{"n_kv_head": 7, "parallel_block": true, "init_std_o": 0.0291, "optimizer": "soap_variant", "lr": 0.0164, "schedule": "wsd", "decay_shape": "linear"}
Each number is 128 + 24 x the weight over its row's rms, rounded and kept within 0 to 255. Layers, rows and columns count from 0. The size above them is the row's rms in percent of the matrix's.

# layer 3 attention output (transposed), 448x448, rms 0.0291, rows 426-447, columns 320-383
size [ 83  83  78  83  84  84  78  83  78  82  79  84  82  83  80  85  85  84  84  80  76  86]
[[107 132 145 147 138 129 126 132 130 131 171 116  77 119 148 130 142  87 138 123 127 147 104 142 128 118 108 149 103 155 124  91 131 145 139 171 194 130 160  94 139 123 140 113 139 105 144 149 146 109 127 143 143 103  68 158 140 159 142 151 107 118 183  79]
 [107 138 117 173 101 151 103 190 139  79 117 145 156 132 113 108 112 166  89 134 119 102 107 155 112 122 108 101 168 132 120 141 131 152  81  82 155 143 167 136 109 120 136  89 170 129 174 129 116 101 107 189 163 120 111 155 143 163 137 153 129 151  94 162]
 [129 124 135 171 121  96 118 121 102  83 147 118 127 146 120 112 130 144  87 146 160 133 110 117 135 165  85 146 137 119 126 104 124  71 175 108 126 132 147  98 118 188 134 170 105  99 125 118 103 130  80 132  82 146  90 117 130 103 147 127 111 120 139 123]
 [125  92 140 158 119 145 119 167 160 123  93 151 108 113 110  98 128 125  78 129 162  77  87 132 129 131 114 133 139  98  68  79 132 111 111 178 164 132 123 129 105 177 134 107 153 122 125 137 122 118 132 164 119 143  82 151 159 121 129 124 150 122 148 115]
 [113 110 112 150 141 136 164 103 134 106  93 124 129 143 133 132 144 143 126 153  97 137  97 100 110  91 166 179 140 142 116 130 135 173 104  59 149 131 134 122 148 110 107  96 141 116 146 133 143 122 135 131 129 119 101 117 115  91 144 135 136 146 151 128]
 [159 126 119 119 108 176 133 157 107 145 123 150 167 145 109 138 111 132 120  81 136 154 161 110 144 101 118 113 124  81 156  86  85 132 103 111 109 120 133 168 140 150 125 141 154 142  91 145  81 117 118 155 133 112 135 150 116  92 146 128 149 153  91 142]
 [130  98  97 129 119 136 118 114 118 151 101 112 127 126 180 102 171  77 151 154 138 110 132 101 139 120  75 162 144 129 153 126 152 102  98 120 153 174 147 141 114 130 159 106 132 153 101 129 154 138 139 130 152 158 178 109 112 219 113 149 132 113  99 128]
 [ 98 156 152 144 120 147 101 142 128  95 138 120 124 102 115  97 145 124 142 110 145  99 124 148 115 137 116 133 127 136 102 134 160  83 113 129 102 133 148 125 107 111 128 132 118 125 110 123 103 115 125 147  88 132 140 118 102 123 128 129 143 133 121 156]
 [125 124 164 109 123 114 107 138 135 142 103 150 138 162 123 106  99 119 130 154  89 153  89 161 150 113 117 142 108 123  98 145 126 133 110 129 114  82 132 117 126 137 137 168 129 145 111 111 122 119  95 128 113 132 119  99 122  81 124 125 117 118 169 142]
 [142  94 127 123 119 125 198 131 137  64  97 129 148 112 143 122 122 101 114  89 132 129 133 114 131  92 111 152 135 133 149 138 130 101 155 161 128 137 142 101  79 100 145  93 104 168 112 162 133 149 138 118 123 146 159  93 102 101 123 127 177 153 106 145]
 [ 83 186 127 114 120 135 128 136 128  99 116 103 147 152  96 132 139 120 138  97 114 134 147 106 147 156 112 187  96 138 134  94 150 138 109 150 148 142 100 126 118 169 136 152  84  99  74 140 110  98 128 144 113  87 129 130 146 171 153 143 117  88 131 159]
 [141 116 179 142 133  46 141 121 161 126  90 127 152  80 169 157 137 170 145 115 116 103 104 129  87 103  98 119 135 166 144  95 108 137 116 115 137 115 164 106 126 139 147 140 156 141 144 141 117 118 130 100  85 121 141 148 117 120 141 106 126 106 133 102]
 [118 176 137  94 116 164 104 123  64 175 159 138 115 120 149 127 111 135 175  93 102 144 169 124 115 162 156 130 120  43 134 118 146 116 151 140  93 115 117  97 134 130 117 123 115  92 148 143 167 113  89 141 129 129 110 106 119  73 161 149 118 110 168 113]
 [130 141 100 125 149 157 128 122 137 184 134 134 181 125 130 133 124 110 144 101 104 166 100 152 101 103 128 110 114  94 131 166 100 134 182 134  80 155 131 154 102 112 116  91 124  97 111  73 110 133  68 104 134  72 155 123 112 145 119 142  93 122 137  94]
 [138  48  77  99 131 141  92 103 143 128 164 117 112 122 156 145  93  81 123 141 148 159 162  91  90 127 144 113 104 153 161 158 101 131  90 105  85 109 107 170 153 120 115 117 138 126 131 135  67 108 139 118 101 151 114 108 115 114 172 132 109 127 121 139]
 [166 109 165 122 147 107  69 153 154 141 145 150 191 152 156 120 146 158 120 127 125 144 104 138 157 119 169 123 144 121  97 117 123 130 121  92 149 117 117 134 113  88 137 113 164  85 128 158  85 123 144 116 131 141 173 131 134 133 107 146 164  91 134 126]
 [128 122 138 107 155 137 116 101 106  98 115 164 118 161 137 169 134 137 112 117 174 111 138 177 162 168 130 140 118 145 136 110 120  80 122 150 121 113 112 108  93 135  98 126 160 140 116  83  89 146 115 144 101 127 140 109 153 117 117 143 171 130 120 103]
 [132 147 134 101  97 151 165 143 133 150 126  92 151 123 118 119 104 118 105 139 135 152 119 187 119  79 146  81 118 135 122  98  78 151 163 122 161 134 132  91 132 171 145 121  97 122  82  91 101 119 123 168 126 180 139 158 116 129 173 171  80 164 120 115]
 [115 148 149 124 112 110 155 131 156 107  87 133 110  93 154 165  92 128 109 148 104 107 120  92 116 154  96 129 130 152 113 103 104 136 155 136 141 113 125 132 133 160 143 161  86 127 124 111 107 143 108 146 122 124 130  95 143 104 114 117 130 124 127 140]
 [134 102  92 124 130 146 119 117 104 157 143 106  91 129 140 121 141 143 105 160 129 117 151 130 148  89 157  93 135 126 130 144 134 172 130 141  94 116 149 171 107  86 130 137 110  97 152  71 134 145 116 164 104 113 181 137 146 136 100 135 134  98 142 149]
 [107 143  80 155 127 164 121 139 115 113 125 114 101 137 122 131 141 144 180 124 159 111 152 130 118 109 162 169 159 148 125 142 118 159 143 113 149 111 123 131  73 110 109 129 137 149 125 130 126 138 132 107 131 136 137 114 141 104  96 127 132 144 112 137]
 [101 111 147 137  81 102 125 130 111 189 153 154  84 110 127 170 175 127 113 134 132 153 189 148 154 129 121 148 108 131  90 135 134 107 142 114 115 121 129 163 152 103 134 144 132 171 102  95 142 131 147 116 123 112 130 133 118 133 104 150  94 128 161 164]]
# layer 3 attention value, 448x448, rms 0.0234, rows 427-447, columns 320-383
size [ 81  80  85  82  88  80  77  79  82  76  86  78  86  80  81  82  87  84  84  79  91]
[[136 113 133 118 142 172 110  88 150 158 122 118 100 133  85 139 133 146 173 143  61 159 158 130 130 132 146 164  93 126  86  98 127  92 102 122 116 129 104 140 131 141 137 150 136 157 126 104 127 121 101 106 113  99 135  89 146 142 137 147 156 119 141 166]
 [104 109 148 113 116 136 137 145 143 131 145 121 105 127 161  77 128 129 177 133 144  87 133  97 148 139 225 160 125 143 141 121 152 160 152 144 112  97 137 144 164 137 129  79 140 124 122 110 164 167 164 135 134 116 193 147 116 125 154  98 104 156 132 135]
 [134  91 111 138  95 148 144 107 117 116 143 110 158 136 102 156 129 171 161 103 120 104 122 109 130  97 126 110 117 122 156 100 123 118 133  91 175  86 143  82 119 122 145 141 118 134 158 135 163 119 128 133 128 124 125 115 147 144 180 107 139 130 102 110]
 [128 115 120  92 128 111  84 122 137 152 123 140 132 106  93 139 138 142 108 104 120 103 158 145 127 126  88 111 122 154 140 112 134 145 130  98  99 165  85 163 123 117 186 133 126 181 133 136  96 147 135 117 119 123  96 177 144 144 136 107 134 116 140 199]
 [142 139 150 122 161 149 159 130 133 127  87 129 120 129  87 157 143 129 143 146 161 113 128  77 108 138 171 126 110 195 129 153 133 116 175 100 136 111 146 127 141 144 131 133 121  93 145 132 128 132  90 104  93 108 117 109 117 118 147 151 147 153  96 147]
 [131 162 125  95 113 122 134 151 130 106 167 116 156 100 110 139 138 114 145 107  87 133 118 102 129 150  97  76 133 108 121  87 146 128  79 117 105 125 146 149 111 154 104 155 124 134 132 138  75 131 131 126 103 131 125 121 131  92 124 117 106 169 150 122]
 [116 121 144 119 102 124 130  97 128 105 156 116 142 129 154 123 114 150 119 139 171  67 136 156 146 161 142 109 125 123  97 124 122 124 116 148 146 164  83 161 151 128 138 128 129 112 183  79 139 159 139 108 122 135 150  89 132 121 121 164 153 101 134 132]
 [ 93 116 131 109 154 134 148 109 114 111 153 129 147  89 140 129 146 131 136 158 116 123 148 108 137 134 161 141 110 162  96 109 135  90 147 130 136 138 158  93 106 128 138 140 144 127 137 137  94 138  83 132 138 136  90 143 108 143 152 148 110 132  99 125]
 [ 85  98 166 131 135  84 145 110 161  99 142 140 111 152 154 158 117 150 122 121 151 110 101 142 133 124  66  96 150 126 116  83 131 128 151 150 145 115 120 137 158 128 167 150 156 147 163 151 141 126 174 126 138 110  87 110 118 124 129 156 140 102 162 125]
 [137 153 137 127  91 176 127 156 143 105 154 171 164  95 198 196 136 131 157  99 134 110 133  91 122 150  90 121 141 110 165 118 136 141 114 137 115 117 158 136 141 113 142 127 118 138  90 135 129 163 172 148 152 128 125 128 143 125 132 123 152 143  96 113]
 [112  75  92 123 117 182  84 122  91 149 123 135  48 151 124 116 155 136  99 149 117 101 154 139 112 107 112  87 105 141 176 116 167 121 110 179 124 147 124 158 133 127  72 159 146 139 113 168  93 117 139 133 126 124 137 152 104 124 104 119 144 118 139  87]
 [ 97 130 125 155 169 117 111 109 170 116 107 126  88 106 107 150 106 127 131 139 134 154 100 138 158 142 129 147 172 151  74 119 114 146 164 156 152 137 109 141 151 153 109 121 101 162 136  86 134 155 152 118 147 105 157 125 145 126  61 129 118 144 126 155]
 [ 74 128 163  74 128 131 141 133  61  95 117 107 152 106  93 134 113 135  87 116 123 160 107 137 103 108 125 136 116 120 179 151 129 145  86 128 125 145  92 161 130 117 128 154 191 112 118 165 130 122 146 118 108 130 142 111 133  99 116 101 128 133 129 141]
 [127 127 115 150 135 134 151 177 134 150 121 156 142 132  95 128 154 135 114 139 128 162 126 135  96 159 109 147 148 127 134  91 151 142 154 157 128 156 155 118 114 135 103 132 117 114 159 119 127 162 204 150 113 137 135 151 131 139 133  93  94 122 119 123]
 [126  96 129 149 125 121 117 113 125 151  48  84 100 151 136 124 111 121 121 130 123 150 151 154 118 113 146 104  99 105 145 144 109 118 150 114 154 137 123 166  81 165 100 109 117 143 157 103 135 130 109 127  93 157 109 100 123 135 100 136 136 156 146 152]
 [121 143 105 122  91 135 167 137  88  83 137 122 134 150 117 110 119 137 109 160 123 123 105 107 125 103  87 137 163 129 159 121 139 153 110 138 102 133 160  96 109 122 119 134 113 113 113  97 123 149 164 119 123 135 126 167 129 106 142 121  94 113 137 154]
 [128 142 126 101 111 157  94 154 163 124 125 104 137 129 132 118 132 126 151 129 121 160 130 116 125 157 113 145 101  97 128 104 169 123 112 115 119 144 136 122 151 122  89 101 151 161 146 116 159 144 121 118 141 124 159 120 122 106 100  95 176 159 133 128]
 [151 146 112 138 144 158  87 128 134 128 132 112 104 117 117  90 161  86 145 133 199 115 163 132 104 100 144 145  97 142 143 109 157 118  86 106  71 117 145 111 104  88 136 120 138 161 168 167 108  72 108 119 166  92 108 186 136 170 153 124 124 121 127 118]
 [196 142 131 112 120 111 127  86 113 136 168 148 152 114 112 111 127 130 137 132  73 109 112 123 162 132 158 120 111 120 128 109 104 142 149 110 112 133 165 124 121 149 113  94 113 145 116  89 128 156 145 144 142 116 113 113 108 110 114 124 120 145 107 128]
 [124 148 137 141 174 171  97 169 142 124 150 124 130  70 189 137 146 151 144 171 136 144 116 126  94 129 139  98 123 127 145 129 122 113 128 156  93 148  91 144 112 104 129 110 120  83 164 139 117 118 106 136 127 151 162 134 110 153 140 117 146 107 145 122]
 [174 159 116 133 133 154 122 151 124 121 125 141 138 154 137 134 145 138 162 134 141 120 104 124  92 144 118 136 127 134 120 193 102 112 128 112 149 143 180 139 120 150 180 113 129 117 128 181 121 144 147 120 139 152  95 174 149 101  96 127 154 100  96 113]]
# layer 3 MLP up, 1792x448, rms 0.0335, rows 0-2, columns 320-383
size [113  98  91]
[[ 95 133 129 131 104 168 121 115  91 119 123 131 112  99 118 107 146 149 112  92 111  83 106 116 122 119 131 154 114 100 119  99 111 130 165 122 150 177 114 130 124 148 177 128 104 141 119 109 111 120 124  90 153 115 168  85 114 128 109 117 109 175 153 124]
 [137 151 103 122 105 126  99 126 102 138 159  93 172 131 130  97 120 120 128 147  76  99 146  94 111 132 116 145  97 126 105 131 117 145 144 136  94  79 149 136 135 110 129 125 108 158 122 144 163 139 111 125  91 162 139 128 129 189 148 108 110 152 142 123]
 [106 133 153  94 140 163  89 123 163  99 110 156 106 159 189 109 126 131 121 164 137 101 156 131 120 112 136 164 129 121 161 108  94 118 151 149 132 103  99 105  99 125 131 106 120 149  88 161 126 137 124 123  79 151 146 139 102 154 104 101  83 141 108  85]]
# layer 3 MLP down (transposed), 1792x448, rms 0.0335, rows 0-2, columns 320-383
size [108 105  82]
[[150 118 120 104 114 106 138 143 113 132 148 130 134 136 165 146 101 111 151 123 146 153 176 128 125 150 119  82 127 161 119 139 143 106  96 132 126 112 143 116 151 112 115 118 141 112 131 126 132 139 136 152  89 103 127 168 124 145 167 140 140 116 119 156]
 [117 122 146 153 131  99 127 121 136 119 111 180 144 135 110 138 145 123 117 123 189 145 125 153 151 111 112 118 136 146 166 153 141 129 109 131 168 172 113 109 106 169 141 156 141 131 137 111 131 107 132 126 168 106 115 136 157 100 103 129 146 140 146 139]
 [120 151 124 175 103 117 135 161  99 152 131  90 148  78  63 127 116 132 151 130 121 181 100 150 127 137 106  92 112 114 114 103 166 131 127  97 164 172 131 155 107 147 130 145 106  80 170  96 152 135 127 137 150 103 113 124 135 109 136 146 164 117 137 156]]